{
  "n_layer": 9,
  "d_model": 512,
  "n_head": 12,
  "n_kv_head": 12,
  "head_dim": 64,
  "d_mlp": 2048,
  "vocab_size": 11226,
  "activation": "tanh_gelu",
  "norm": "layernorm",
  "norm_place": "pre",
  "norm_eps": 1e-05,
  "positions": "learned",
  "qk_norm": false,
  "attn_scale": 0.125,
  "bias": "all",
  "tie_embeddings": true,
  "parallel_block": false,
  "init": "normal",
  "init_std_qkv": 0.0287,
  "init_std_o": 0.0356,
  "init_std_up": 0.041,
  "init_std_down": 0.041,
  "optimizer": "soap_variant",
  "lr": 0.0162,
  "lr_mult_qkv": 0.4,
  "lr_head": 0.00683,
  "grad_clip": 0.5,
  "warmup_steps": 200,
  "schedule": "wsd",
  "decay_fraction": 1.0,
  "decay_shape": "sqrt",
  "final_lr_fraction": 0.0,
  "batch_tokens": 262144,
  "seq_len": 1024,
  "doc_mask": true,
  "z_loss": 1e-05,
  "train_tokens": 877900000,
  "steps": 3349,
  "dataset": "wikipedia_en"
}
Each number is 500 + 40 x the weight over the matrix's rms, rounded and kept within 0 to 999. Layers, rows and columns count from 0. Numbers have three digits each.

# layer 6 attention query, 768x512, rms 0.0297, rows 642-696, columns 256-383
459528525476438431510539462518509417513529515490432436527499378491521506469509532490432531504538509500438428490482435470470561519548501551464521521541523446422474463482501469588491517481514498482558489494527516530566527486531519553617443473542546526537503484448476534459431552503604507486491502500513534495517547480439502538550492519470489513485527497495550459446461510470478509438450
461464479466460465532486478490465524505432488476470496477496541472534457548518474554463540489397497561442508440518489492449477505532573495480491530521423532574458515509495446430469412462545533498497495471461501553485505505578502500543449443543554484505495447481509492569495454483451581503538569513510489545478503458466553494571524498479462495431488571561484524460492477468491533490499
468519511551505462494509504433541465528507555520552490432480537511470469515512490542493530439560529527525473436534439484493496517452423515490596498541496554486535498463506510501485520550510497455464480480514548471482547527525499437485487464580441505534520466542518520500511498521538538466534489533500509461508472401463537536511508500497466583495478504456554480516511493454537525500539
475462483474538480442511499540616502451568541534524581504468479518444586480498434554507502486534511555549464467505519563484530452477490572560402494416507459447508510436551509545508518528441507448472494481479442461484535456486521529454528527583531581502525517512502581458468478470468532551424514484504513481567552445429521439460437518568450527549469614465455511506471367457502494528510
455482564579500525508498488516477509481480520474562510526532466460481528449520473437472541475446509498550532528509541468459474475476470554528534508463455466499438478517522479502496429518444535528590449537455525485474481483513534494564501504541571460496430514486538505486520437518461497539501510497486529515494532484478466493450530496458511491480418525543551506511458487486487519435543
537477467474505534583440490530449573539524543503504488584513450477475558415480506511455438557464472470502532531507547575514511570499494543519451480460463433466545541525519529474531531494478454523468554537523480475542531533551496490474525459459552497482465493472487540484471529513559509535418595451510513458579436488527548493446533536480515523570511471502498504530483578562511538516484
482479506504515528485482465513445470536448499511476519480478517509481508506555515517428547454494520517484521501561489499503424487458501461486543489518522496496494529494445481540494487475514516533459538468532537543535489479418525512492498476479484555578528462530510514560433475487469515461496470460535515503478497444510434494496520525536522443487563532542546514541493458465521546525559
526483462518532489472517533445496546582484582487507545564469526526527506499559535543440538526570561511529457501418494495457462495490507466449416398458515501509451492507468497515445545472547515455431467496484463399431527518489412458479539449474477446483481463503571530494572589524460498456423556518500514421512530467540466440478490495475575476451497590495505495524499525494455510434466
560562531491508439535565465462537505472499482442443522479505542531462544513461462461522459518514485512605532497503470538513439518554534471503531503482495501512493538485507467511529504509448541443445547447489536533548494480448484430529491507478494535462492535460455552485538539459469473519518463471448528527463469530551463517488502536467482430544516470569500569520501413442516474552513
520494550528515498428557508489484479472509496524486523535517478462522526493413451537508470499473572480484509504418555456534478546521521442535512513548571519492474502467510446507478518483461451410522414538508497506500497526535526478497523482466532519442449498434504436545560529473545458498454499581560456550466546513399551420589502470463523434518566502487547471531432458416508506514502
506482498503468505483478551489493486514505526499466523519487479490470542487493499516515524548502469495518513446507480507500500452555535530417539533515529571408487406504499546490548500511493519549503522427424503511499474487536552484458445498472630452551495498434483481537474478562479561463449520471490425451487454558491507454523469517560482557497486545516531524542428475471592529522483
494443493448414474486502512490461500483534464497477545528564505557548533478493457522498512511520519519467507477474460523542500418562524444473488522521550487482530431467586484476545479588526489571529548447439482519534554506513520536512482581577515503538545492488440446531547483519501547576487456475454513534510485494495493504505502509472507477573515493501486484458521478503459521554502
577509531499472514519531553485495520566546571534548536509459448473510529496465495481456561542460555525464512460530508498469538492517535441482569477526530541490486488535506470481511543530602451513648514494524487471526545465550530529438445462464535560488433536513571517456473475478499563503570522472511536482585469530470527540486560516504410469479522426492502481518549503454465498537530
499467465532412524512494519514537520481529546527466492479572510482460483511485481423539558498477472511547510544567430493497503540511560498535543511398460494464466444473492454435523489477508440425508443553467582469501541450557523501547492447561573535501500447452497473510497516501514514535491447529432508504486522527458501549521512445509444517563519485518538505505397464512491500506482
539533546559441533570557476603440523512508510462506478523502478501533522501459495535456544561531516502528510429530480557518463534532433489471553367534457474475498488526507592517510451442441489495509468475459613615536512523518427551484454483481484463493527530399464497590486503446508510484480538509533521463523527537533514457517503529499488475579536459478459541507451508510498525530518
438488483559480505510494474518520452578505422487441564503561563511592552475483446502411512420512498538491520452475543546519480515521482556496530435546475559537535537473561466539521486511500515560464508520485532510488469491502496447515499373509583441483499530497512561497506447470461532521561548532502538535500485528441537484495497523520476461469547454493487472479465538437575550402511
485531507446473552492525489456472496486502585502545398496549527498490470480481556475466493517547536520555523480490520535481473498511522555559496488454575530517490556509537470456541520457495531510491485508476516439492548493535531492530528445516493541511502539486480472511528514502509527540442488526523500555519459471491500506466467451494508563497487496467496545500504516472372451458471
414521482446412446502472508510547443487466544483420485499521514449493477540543466481464465499447496495481479485533469510576518505489476428565571483463574472529562481463457510487547532518515514528463489460439485526471546505478518553467518460526454484429564462493545511527465444558481484534549568507565554511554548447550488481513559518452488428474510552594447437464570530431490500504486
535536411443528431488560553535425536537498455520497452534486499525480511491506500505523467573463462516554511465510455531478463525508485493504566515485559579507516498485521440464504540496507484493513514487610557530496488393471513480500443569448511537522550460491539499517480457514527496421468485487528541556493491427560523565502517544534487516445472411516514495534588449513494477557501
515594490470413582552525478512479550466454561492477512497493523483513472475496541520488514544498527428434432451450533462542549481443441541508420543502436505530524528510521544498444467510571540463500533535468556490441489496498517510525454466536571482521444531497495515496490507528525486521540453493474558505437467474566583490528492479544548561453484543490437469487510479459484447460502
487496463491484458542457556564483519420489473474472535532491477523475453515507448527506555515503471495508431433479512613534522497441490509510450502491419468548536496538526509465515502511516521520438483578592533517496457457513546543505479488541494456543491500539475598513498516497523498463470549487521495447477566510483511491498528502553461504515460501622488414507495566505455466504508
464461529555521529411519508530536513513498468486412455514539464421538511500445472490521493512463473504494527511506416514546530440502523540542504448497480475502467483443482560462496480453489433427486489507486565461536480493518515558501543495521567486537460454544494509503521452450513492524539473511483480476494518535456488579495520495472425482547448494446522461443475514488557534438555
499483483496516471488523513512482542501460540515388505470494432504534515449527488491559448449497506498482493488549432454449482515515493517530519559545523475545569496461496534495480540537500486492457510519538464500449482532540582494487557476466478442519451571464524487519469491504520493465563519536502518431512528506485502484543460470459547529478494518521445563437474501503486548550518
463494539449507534496490486583493526479502517501520529518470483549515498459507481544479518473499475448470526440509547474444548517493485557433503514464484536519559463529446521438514499502505521485514530542536456512503477516490537513458513476503461456531455573476436527483602488458565498495490493542506500494515489474443511469494468481435468476474471461485547474490496532497527471512521
481534519454451491433426524456435586514503452543478488510489503430544480559496560498495492461540561456585495517445543529489418492520530488541532473400452531498550539504495493421464539487582460436532444514485535511502548505492468477526468456523394440391466519517465549543506541549574451475466466487536452502436545462480476495505528539554500562545563467434516567522466482506566506503527
511487474535507479431546524504510517494521474487515476485506576503507532440489547462533507514553454509488434459509544475533487496520527503504589463477547518499523510526455533512474520445530493457521463444455553546490501478511512462411529408532566497491611498566472508521502513533491583483485463589488541529446487484519515499478479468539533415483469500614485558538531489495542537552463
531498476492514529524435548516513491449544502471496548577517555468449471538525514518504520451515545516562505421510467436481527480546561523488477555486519463530508488486494551533503478454508539467479527466526509489533507479469539520562505469468465540479459528493511534522517514483484549473417431464513535505453561450505508431578512512447511467544466505487482437457551491545540582509548
485548489552516537504542456524446572554465493472541539535515521530560518556527430480422515507510503503548487533445395602501468470454486499544461521419498516432492506509489522540525558489535498535544505555460498431470519519486549490468512519530552485465536488523500501498461456464464573546555482492507485518511514427539475478448468461488486516480523503504515570488493513541454467460514
441576469551480504544522554435460497493514553481559479464498491463565478479526504509438433543538514496505491531467487465480502461490548516578437477497555530461464500495506467557412513509476479523503550452467516521507470528561499523540533542499475573464456466401470484506501515483533540492477460492474551576500567514555571487467557516601477451505496519425516492499460529459446468493519
564440456533543517539539481503472487526501531537417496450511509533548443495480528520458463434440520510509464536512565458449490568459525461568495490511509496516426489446405520459558535538509468451510502599525439430553510653534508492512499503507488535471608472486530539486568531531469556437426563532523433579493488536517511563575527457531577490510576478491433547487512496448519498404521
462565528513557542466495485489428518605491482427425503530478454551480495605501502581524515516552494551521520459526520435511445527478453553478510491594586441501479453533551523446517524475447457537555500519496518495545491516518505441487464551535476469442521541464464477506473483460527500497516549543490478504443480535472494537490533524501429492499483514545504580454493460537489470573500
488408497523588511442447553502474489511510507433444486503501472488478464501584454497501498495509477406450457550522542477427464492511498475534454495501495518513506600480470487459544465463473491478444481549573501508476493464550481534484540487492478525528478564527517519545501485474502461535424567512502484445523499490461478490555493457391490540473514491457522470439472469489475458463487
493500538499549475529490533524456461566474501496554511504517539493472448520508571469473422568478479507490497508494498531455507504548497491472487497472550514486519517542563539589496540546460504583470414476489486525506522530480530491465556455474538474464511479472540536525510553480496556481485569516563538494428546404402466478522519461491518596520537475458546559509466484508541538568516
508518520498405464496490488417555440468519504536459494474461466400526466491521504469476533517434517435507524466523521488480526533482497506514529547543508523536433508476469536530543556538506561516481554466502467429395506495493540510460526633407440454503523524499497479516515482506566546511535474448545493513453559493467519435535531520482466531445451445477578528513519568516535524591467
586509472506572570469498513474485483494487616488463534495519530427482548549551532413504534518501524527468512474500501509446570440521545570516493524449468573547460462518486467454490531443471530534437526502489517553471527550434446508519454491495452427483449494447505525475505539443544546510510484503556526471519465495456412460479472453458487586490550515501469511496483519555504512463485
399435516471474500476492467527532556496463520463514464496484516455459557544509548475503443467475469516439492503454511517521500470470543504495486524468474521504549544466551502487519569492614444475521502480481515503441518505535497535521548500501450495509544519534564463511501509535530465496503574465520517499565492530568454467530482593553483496516435462480520514527541486493491485508518
496496467544529500499453434494498501524487461471475530476495542491453499536499455554522503551528484486508534460511453514451572522482484557508529515394494531551464526512470517513505514430477488546526448495563535570547492506509529489528488536496520496543531436527458477530423511614405520519560531490481448527547495472502535545516448510468458591444516480516537526470500517398517496534513
454453521546505514494457483541511534561500584473501601488502540499520485482526538497505534523451452460497512537478521457513505513427506519473517530499484424482560509486492530569478463480495568523478605487552426489537499556503482480510513538455525481483462476500549485563553466548489490486469500479454525507542540489522518467473476529498575541512543505489517498489525475497499431533508
467469483566551510572499457475482501490374425521544511574420434477477418503549472491534479586526518511500419510516471443446525504492457466464499520552501423474527443578498528485470495581498523463506453477423500505448514495512469451419518490508520528500475493537419493547545529472492506550462573541454468478489486520512529497522452476501461529493487473499470561532498545468504429596525
514456516554516495454587508512517464454444555430519491532562473547488501476532548521544488490496507509481464466566533557526500474471533461482549433477591509515461535485518533477547473469371545461500529568509479582455533501500554561536520520471434542475548512440497495479461523478487544413476499427483566507496500562561516543541460522394506498529504494555539445461502558500496475467466
456490518478478479466501537511456444459517470530491516439521490444542475479470477440459480542511499503486485512527546453419485516482492496487507476500514594495548489636536396505501456506485520544470540532464494503479477551460535534537488563463537474491564429533501550437514438470543493477527500421520534481472552508510532440464518479489481541453545509530565523481500506460588472475515
508474504565464520460455509514488477446498497499446454518482462513473497510464515458470545450510511428450513511480522514496473458456487499461470539495460458476496527473439520500552523552502582530517542503543478440550459512532487417485526448481507378497538462484484448539496507549523565559501527469496408509509423513537507530537501514498562501531500516452557481468498477495449492473486
478510514418493517492523452489484538520474500540473468475458470509488532514481553492471476485510497482503470517541422505487492466499514530535483526471522397560597534519558535432547489501461477472505453449514455508513558477566525553542474514452456428459517445557473496552533502455512511479457509522558478437464571459517485526478537474453452616477626526479501463554512489505522518483545
484460421575475500413450517484487482506439496556472554448523472492524482511550557526548557529468533516539531472532530500465487510526377480481467488456506537513475499511436458603575426534440525568518502526488428487562478477467542492527508496471533460499538453512513496425572447486491513484502459488548490489449505481564478471449534507482442475443490532489486461468502429541460526491480
601476458502527487497483502458517414501597561496544499467459549538461529535538514457521460549474502536542497438483554466563487497478538495495548475499497457475508516521531497436569517520495417400521475527454518549417480463441506501375525441542507422585549539535507507500517525465490497472500522493543509484530490514483533393483476457488535533515514470550451468491482414508474513557432
470471572484450442492509505537487537517529500484516440559471552461520499518539547508495515444540496466533490524515484514588494419505503480545510503538561471520460505552531509493496426505467485485471520496487530588509481468505448499469461509547504444496483529545511498507482486464456429513503562497440515417456480532521499502575464530494475449519513487536496504511471461483447539591446
520466495417572508539493457497459490533477451540514578461439551540554462468477466467513538548584470455443435526530523500458538513509542521496540543515484518549524536474524509464466502473456485446477533521463489453436405502500499512518517572508506470529538525562558487459496452529459491482524496571515528565448498496450440534522430505514461469498465514575542481420517419522490533569488
524502475513526538511479482468426497512492554478527523512496437515482456575495484521443457487441409486513493447527514440518532492472512510482532513558494501486486507453531472515538502533494543487500439491495565504486443421601483460489484575495492490513524547496562528457537465563509458539507492527555498569481511482597488467543468549517553502494516468488464487450593548545506606560513
533526544520492555490456524492451484553455469569447469581482488470570536550551530467556494465486581566462519563542473502540508515463549501582432482498459478506491470545453472593502542449567448516515517445485557432530529497406580478514441443483544512440453505579507521547529535528539515556427487530559431457486473535467555585525486437543435479496474550515472557558481520458557494507489
518521536518488498562447519441452526502488439422519462474484427504505532507539496423469489547522484552501497469498443596464587520543610453492516491477501417473503517458557555534562494476508553474540391522548519482532525456458476530537475403488508498411506430514484551474489561516518415481477521493494501477454591527519493447494525483506503558507512455532544481468558555572470498513497
503517516470506532522463434529493522544485526540465491487492439610422504517571476473499553537480554468498485505555503523534454502489522473515530564448486420568512562400458522479497467496555507556475466444487488565505476547537546512450506474553494551521479481524486481540539460481490533542512545494503489516454442528448413542468500452477504452567476541479517577499542434522475491518541
501509514488476492495541520483464502395443506492513449468534547531526514477480487503467460463522524453503438464539433461503450512469423478542515532514532526438529536449468499448555544468465477573539456549490484458514504532511514468401466513503529471477503501494490505508551509502459462543479539506518443534508489548568518520479463455498505457480529490439564427543517468512468465504497
511464526449465507514439460530515460495487491503474524498479489511380537466535482490501530527479567635459502543529456518476487572529522489490502543526492399484535518473500569546505467481541482456520556522539475505418529546484494525435493500430505456450582461422505473515486480492582509527430524571506533476503497485439456482526420460546450516587461525483597438528547495539534518516508
575517478500434515566480566479541509458498465480530550497468556502485510531580583515505505463473541462561475465553501476526510449511503468538495498470480449491510505542520550460582493513482436512485499501512498535514461500484568493494461524508506507470579514564528518408544457574532497541506490525547528520486487547520499497504460453520476506458539445480521575461457505472491496521476
523516508515519525529451543532454484601532464480484515530472504468506477475494493489471535478512388486515504465569545520538564469484519525502524523415458471513514530480468500552535492521478536423488556545529430449569509548505485567495454580492480548530496562506503500495554485518523458490502481533593497542531517474573449523465502445472568491458444507518474513523438439474468537511499
# layer 6 attention key, 768x512, rms 0.0303, rows 642-695, columns 256-383
567483516497478460530504473518480507595512498477543499528475498441460512445513513498512578526496490540494480448471488523458529520565492550494533514560524457494474457538507500514503549553528507511475464544458506525508464457470501501548510479519461480549460493530535477490409546505534523546466477482418431509588475592436516541545493505496417539526515485460541469515456493446441446444496
493514535437492484525539489411459540477482508453475541502498513523519583539477480501521483416496494491472519492527514488467475497499512431560464525486516481526551514556437504491532442431537494513501443452488462534503465531569586506517481485545468465483528557503496487548531493502453535449564523451476501536455519536430555549512557445504517495475460533491526552524475502512571501488480
475528495515500460551490536493531445524538529441550496467466493520537526509518473517499501476512487481555431454524451518520479522501502536525537484495548509492540464508475479586525464539512456504482498446519508467494514502510480487486516497472432482546531521506515518483501493467562555469420495528542477554542512434509590520521451468476492532510449546510512445462513507518536468488449
494406436507518477519517523488524506542529489435512528507468537489457527443453569479517468468468571512473456479531481485498537483565483542522419565412479468436491522464513506477447465530563554427457527481519504537482484437504560509481550531580559516536534513495494579459443486508481471516526436502496480552539548456421471458403506518536577463506480594548512459495448464411518498560508
567534478510534516452412574489457501485466486516556507495487504534489546544482477444503472462469515464486516436558534434468465503547500504526466499509482483496461509493551486484542543480447516563558463539462522502399522472519534520557434505541536576484498535535605533512479565505538497549470526474479510464505500520530473503488455447441458470470444547536601509504489535498482492489511
500490450569512553522450500554411545491540502500527490487505461482425520483506552487487482542452500505463531494507485529537496501528454556475494458482443544507542420549500499446533473511533511563517548494553494482510549536520493500418442446530549525492459503511502483492472462488489489532471550528532499497511447496526536509411497537543509486531500441456504526510504479426490509500560
496503407512517521468482435490463541538546538539437551535482514528552534512516497541499523522489482476489470441476459434445469533533544453568503512520472541484427483554466518515463481482557520554473469519496585510489553530477506503476562496504480500537520445482470499537432524448462507489522505504520555492489520479470453509483514484526502486474552527505577511513463485401455538523565
558511543472513503528487527410554508516525503460501483542579506500485458549479557528450415512538576440515491514499500497513495452549500520447475475523516512480464529522463530526554473505533484550504462453504486509489518517478469448469532468549505438475503469533467520466591549486433512465488563457491587446449510540516431391447527525442546446464564562492477482458538491404478496503474
510511474547528441547521501457515541528474493494469500473527579579474596467482399496510490545458392528522483492495463505567500567508510482449526517474532507502491468515555487436532483529478509505464518464480528534468519544435508510589473567468511551534519459463497512448535477457497531567501480493451511570510475536538473532462472554497517461506498500531573492505504462429549521526556
556487555519569466495490491484521507458542480554602514506541431481430483479472507496420452511471457519517540491507563485562506489515505553543500524525535553497434533483444531400507529498459432468529442509521545483467445511503466481527459486491502465530477522515465515485475537474485535465470522551547474548508503522454520498496521514508480547508524496538495438533433490502430514424535
579511552502527512500480460540519458524531533525514569506496489560526528495532497554526457539488474468523434459501457481502484442553481480450447519508496578434433414459461511512531454467489514573458486500486531534510489529523495465465478510495571511567448558438475507544509457494543472518530507414465543514573527470436524438504495512529467537467539486507482459532503495494514519521489
524511446471503496486522440497482484479522524499476489523512500565577504481483503415433523501514546489580520491488496518486527474487556521501489511563543524494504505478591501460483510523512449511508486476448478447547447463512579527498508498573547494492574515474466464523559516492530521568469503451489479481550512576486478544519517496530517519585518453525412481490523571493459493473508
503450528491510444417482515510510506587515533566561539458500473502612464477453493482492512567442559523511478452514501469429569403529567453512516517506536541479503501519477440513554539489533476510542542489525527556503434447509492472510416448445529484437492499450542484451482552500480565520543520426473551493530446501534497520473560471551502537496519464479519492567542476557381471552467
494522453442460478472444483504519575511512569567521496468575506507480516558515485422547520546481522516453462515446470475466504537565576452503593543430462498502510487513495476426566492487486480505424440509403417487472500500583456552484480473513535528510511494499480531534464455497487545571464434540478507486521493489457453455552500430501470520478519519489566540526528524440422449507521
532523535526460451574471560585460524458529506527511520461442481459520509506531485544533528495460529574549537465543497455562500455574518504525528466480517482493459498497480520545520512514445468460564440460535568566479524489472524486504469528501472467459505505456465478502542481473472555517466506517532524524489563506555478438470515547582490506541485456453474520480485496478430542503448
460480482512482523507458483542493490586497487440487498562566502532505504505558518538510461483432507552446480480491498425503504493501457559491500493544472430509483505506519441502463440518516521517501462516502555516485431450461548465507514396542509546443548515517491512486471491487514530456542454498488539476573530481491486520498463517476436538466499485443509424486476551408547560433501
521582461433447486584448469498496458488455530481475515461550526446484524485465500467476509395446500542527467533491458497510455476466495526551462517492530533504474545540504456491519480517540501536507447527511475543489483507526485484472521478494450511513506489456473489508547556512485544518509525531520393557470436538466469447474472455475464545531500483490524505533482534514467375456475
458511432508529482530512525478455460507467473496459551556423559581503452485530491443504526510470433445462474450490457482500517453482495481474557457464532509503551444440414495541525523548447472537463510504514494567479513534480454490522510419476511507445586475524512479539452535488493504538530508490447465492504537460505539494444534478506522485489508479648514432458524435454488465564504
536463455462478431521558533571470568504510493563426458513474521496565434522489484549554484547468466497566486500516523545574493503427451511525559545496469460512475479496542482475504572526491517455502490443457510549534455478463566483474413501486566490528503496483528461500504427490508480463498552452484514543497481498530459503463462459478474517486480440467521457527551407474469489518577
530558511495509519499536542569493528447507549515470467486499473507537479478543518486499526492499498483456461448493506468583516548467490491536513484531529505560481527551556533586503480520521463504558504477451525498469553472587495533556469510549535561504492550529460460520448596493530490552498468486452478498496446504501498539596465432518570516530489570427435517506554523445515492506541
430525517455467420500471525600496464505486505497496522449466491469494507524499498526544485564517529550472499407506539552571516467510482465519492540437529450573506471529491430412552517515438519556453531470499479455513450521542515584506439466553485535502493565520461538472462528449456464436539589473505509505485508484501516481503522522519481504475488527564494455464476505476439495441533
456433551488558523374467486499486543519533400488433525472556462504543566468489454523513540503441546522460526515586488512536536455469530513467465513478511463497493465472494557456486540549501515479499477468510432464503479471413511581479486512484506509522466525537463503523501516412479513467514461554524544522519480519431508537396461489466474505494500473438548539475481463447493510439502
527537454513543491490494543552498515576534524531461535440489546528522520470462461471525500537521496456476495520542544507476518516462509540475453485547451503476532490555510494497513516506514498530475527458481423542475497521569478464479508491448439493489428586463502478563480441502544462531544540491545492464475554477506524466508479445518536556541558537522519535448527487501442612476481
421504475461536477535501493580508509464542519497556536487444439477477466483556465483495448491445515525489475480499505496422569468527513522498518554509512513476545517461460531504522493463521485504519531539497437482464489506485529467461453483541475505584528602499509538490533546478549478468479450509536506466487476457564470501537501482459531451510465487555513508578482478541547472512522
498446515467455440510526554506413581524452540538560542467499469431544451524493464528567473473471512461513455480475503516561523518528461503461506460461470463469543531504419540429523578462494443436502441520434489464473553523508499479524492551494450459432506460477453546469539527474506452473511466542523461481551603469511501414516487477523579531453531528509520549585519532528519562482488
483513495483537434450534494542525462430490484531499504486496510546491531482384556487549479524517445488546479513545481498460498506504473550509472482498550526484477478602518464512464511511534472502464449448524500551506481484484524520447463477445567493515533515484477498459544441524517498512500478503512504510520503473464536431445460487479493562513481509585538572497490500444534528506547
430558521498496501520448476519504528516506475483458565527521474506489504519511550519530470506519616475489474460546494554523459514521525474538505549438405490506487526492516520562509451502421514510473468490589480431569532488512558486574450556381458472542493585493486502500558491466473505510485481504504512470525541452524472427520485544457585467519459441520500444472535537507487525509535
505517452514476565508459468513526534454473515495471505502480536565513564540503460474511486496510545504471510539463480489490526465471503454483520518405475440490499517473449498542505507484547484481574477521552475464512511443487495457455519521504526472479495473517511551527440479459552549524498511495489478475518522485450535511471493446477457491451541561490498507530518518512448510555467
522497425503437513551481460487537490465484532441467482495505517507526474493439501507417490544535560471514521482464511539474473505493543498535467464520487464438447527585492484519467559514484486493443515506476514562556469526516469489509465517501486505484540567520469545485523497525524550568418469500508430554505534552510505566510503468485405513466501493462536486516485495483527529536578
514466457507488494476520516480577490584527489478438523510518521539435455511534534509477431467445569523511476519513588468500499512554467480506536523557491514535527431508479513591587526499501495454516429501523444551496481513517487553451450522476550537534485544518516434475598533551449493472510514475511488590472515512493525474549494516546479404490571508530457518493531495476555519423467
474510494461486491504481528459462542581461522437472498530547504472458444567483498585508401532505468461455517469516544519504539541489555457441444539523561502471559533503561561489480484541508480535538510536463555449471465427473492497468507517482427502469545487480543481482457535454489489473539567476532476519544525543528502529474565524559469538462467516549437499467425552562457450575497
513460473482462453518434530478531494466459539459443510495531498512508480481517499549491467456496509437522457541550507474499454528452483524440421503442486455476489579476508487507505504441465515478425483592502509446501458478496539449504520500519491517470489574479557545505488530518459481564502478542529520469535488499448441446493521522509470510495536471520538443454526500547484487499475
477503499557483517552487492543443490479553542526523552530499554494525468482478589509457473546464502489529493478454508469499503564538510552462484535461508478419473527533507509514476519517565513570430471532526501449509527453439452498468555453526517465518484480483505536480502530520555555461495485519497474467464533417467492419554513501448542525471565552466506531492474505444525556553471
533480454485503518454454461473530508501535427516510504498467495540540510501465502475494525508444494524524457412545428493446524499445550504553547506515497490526510501490516507586492516544446527466478542498463414467444462568494537495526489577477540477528481476504444464481399525457518490443506445492505470533547518489497481450448506549489518508465495537420528464569490571593497461542480
479524484522483552461544489503545472499520478463438506518480524518485497517521601481502496412453499475526543532475463479513540463507562528513494503499516493599468550488541540453469557508486442524502514515516516500438506509544530456522471508536512428559532475452521542443475520507533508536526488497529544494436496539432449476501538446484498567435503482459498525521492507542558519489538
457501525463516462510514497503468515548462486399500551512455492501553470527522543507456444514470495493455489483431507504526496464482572541529505496486478558502418509431525423495491580472525483503504522475474515418488520469491501465493548490460534492455585484447517521453490432531458458498472464482484509497456459495569472457525552560537530534505409503512512545517498452500484490476463
489544493487469415558532468471532474451534481521483496505520546533526518496533483539551539486518540485502514429451520493506528503461469506520484448448512491501457531466507524522489475514521446579501513520544500486528497507528498540505455401521486556573505462491452516476552478509459472460559514503520458518519558509528527486515505506430508450470461458488524494475491514455461519517521
489501522422576480515471523446494530479588508539497543493504510445486496469519523520481492504548461399527504503467472504537483467517516451570548527553484483534537508551470522555469505507503511516466546553533541468527525522477513487500539501475493468491529511426523483463561461483482442494545519488476520535541541536488502486507491543450546497542520454450517517583523539468526457601478
427572548541540511486521511495524458541417471518513472593493474437492516468599515513538477552544486508479519533488491504440498505416502502529446522498530516515502487460551514470498519505469470469557483486452488430497452507513460505447474540468518526473493483471455558577543473452483523469533497603508491523478502460571508500508493493437532508493488499509436498447471540487536478529542
529485445541561476513503555506506460400517499444510435528496497502510477529449498558513464545482486577468509519543522576463518475525518528448500502474526494452471532569478467508514445509427525449546528560556526453478499577476499626568489468499496481514491553501506469518446487563465536547474511475491512480513472485500431526527435495538501491566508471533539494452485400524444461515484
513499517430526509471557500517465472428461496498522458507485424455493499538495497521537463530547466495518514481604512513474425525536458486525535505504490486536526522622535464487455545514483478440458488545493457511454528536454491506527526526489492534466520428546512497457475515458541548454529503460478488500523458500507501482505507509509486521467535457567476459545582494531519492502525
504449553558460446479479501485521529439503524526423495490496492533436481493404452472532474441489550493535485437545509490514492495463459504437496515503532445472460486462485452536521472464516567466513518513547511497499503439496468499499515496525512436490495496476484504520512504516521517482478506537553493579486485590561522475492559533477570471508478500485510513520524523495375508563571
536506573436490527510557518492448486446455510432471476516439487505455473529576500480445419511460513493473485514520467549516517502519456504529468490469517501516505511411536534448540468521519565474479483474573438468507500435479487515500495476473507472514501466552530464504518547509470522440512515476544555425473541466486461449451496503506479537466530501491514486564450537483469492546505
514498485559483526482465495482444534502463557536457479500481466435553488509480556527506515465469502412500504468514460507494498502508404482452485467511442565537494519468465539606484514573475529510513468475563489427476459463476480520478506523511604454540563468497569457397493473414494544425470505429479489481418468530529514469483489557533534452504528487490452518542516500474513524559531
509543464442511516541514507476517462503562520510485431425464445496589519489521568513518469484484520543534496507515537492513500477526509478494540520505515501461523510479490429404539509504438447502487567555457500567522476520426497478456555510460548477545556494561471485488479493541510489521544456498500484477486489434533504464467471498478526481500578494543449490457426476523587577481487
504477569501493496523502571517476498498491450473531507505467512485531470570516490474491455478580525507572491502584513523551470460478487535544522447505517448508518480546550516552423536488445528521450537452459458517574464535493519481459443562460524493512537457552498495521484488537485447537459516485465454433515529498538490507521521514511526504479470505525504440532497475523482529549430
480530507437601446512537446526542531470436417546476491451513494515436507477512504461487562481449511493450516518531461498467466543480511519485540468466462593486517495459561487472482562498491504422472435579497467487489490435539476517526479555466595482491494473533587509487502488520458481463502512487506566482471501519459463552494483541501511477491448508476500462406521483493450509458535
498520491542514555460488455473445504536497534527507516544494524525527481460501502532530484524494446490516535447497477476470548550484476474561483459508525499548534524474535507538526476515466469498469455480543546517472414413535457548526510515483506489495508547474555523506447545537483430563503528515519491580492523494546546511502468575520453495502468467497454529496537483522519556518532
574564538493417544481464510515473506549472464516542513529532488505521522501493470517546487511488583502458449553534484520481507501455490546493486462472431476494559451583488520571433515500594449549463500429542535422458527523448493492453553538501520466482452464418477492477520492468493519565502535559516497442503466543425494515516499461519535557492436570497492500584518520521478445460520
534519512588505543536436535463469596524510509468501477506453469590441504525553495453451487489572539525418526470513489518496485500571490493421619542453483465509499498428488568525490477562460480522470418459546504509527573489490441494488512439501514457462485481506523524477489414555497508469400507506478504438513522575529478470458514455461435542566545533530500519473521529594542568423497
487496545466515585528442514562475505475469535549556531490437489476478500556499520490508555508446488476502423525524408471606505454500480494524527496569408504513541540454510469486488451497579446491557532557560400534518467499474553540504506491575472464449486488455498465516454491558451591530473510517473537479434433539459454500501481420484492476541449458530484553529528510516429533471500
487537470492491434496449510529514442387495538464545458471542497571478522525465440546479541463515510490522473569555457488437485540475520521440498509540499452388518483500523500475555468502463557491453552475480462451582545440431518510431522499499510488530494475459506466547492506542465486531502533537520489511518459535565509539544479479456493467524547529515456503476523418507495499477484
454418522538489530555557531554548474493510517504513493472518500472558524471555504475475468536481524563492506556524442458491515517475480438540545497565496451511486460539412575492524496464579527488550471480421520512482523501521518498460513504502524461459506495489453498504551454501512446507446530583553555456558427555489460473566438466448491455567478543493628490510514488507577524485512
547466511509441494550485511464431494451568523543510497450486552458503547528478539527555513515527498551543473512516537499499481436515480492463527500493456520500416511590474559475515484566494465509483539463534504483567435516457475493570505507489474501521495579497507508442485492548490523545570541489461511500484447555515544558497435468511437529455556575495529497441514498489454466537500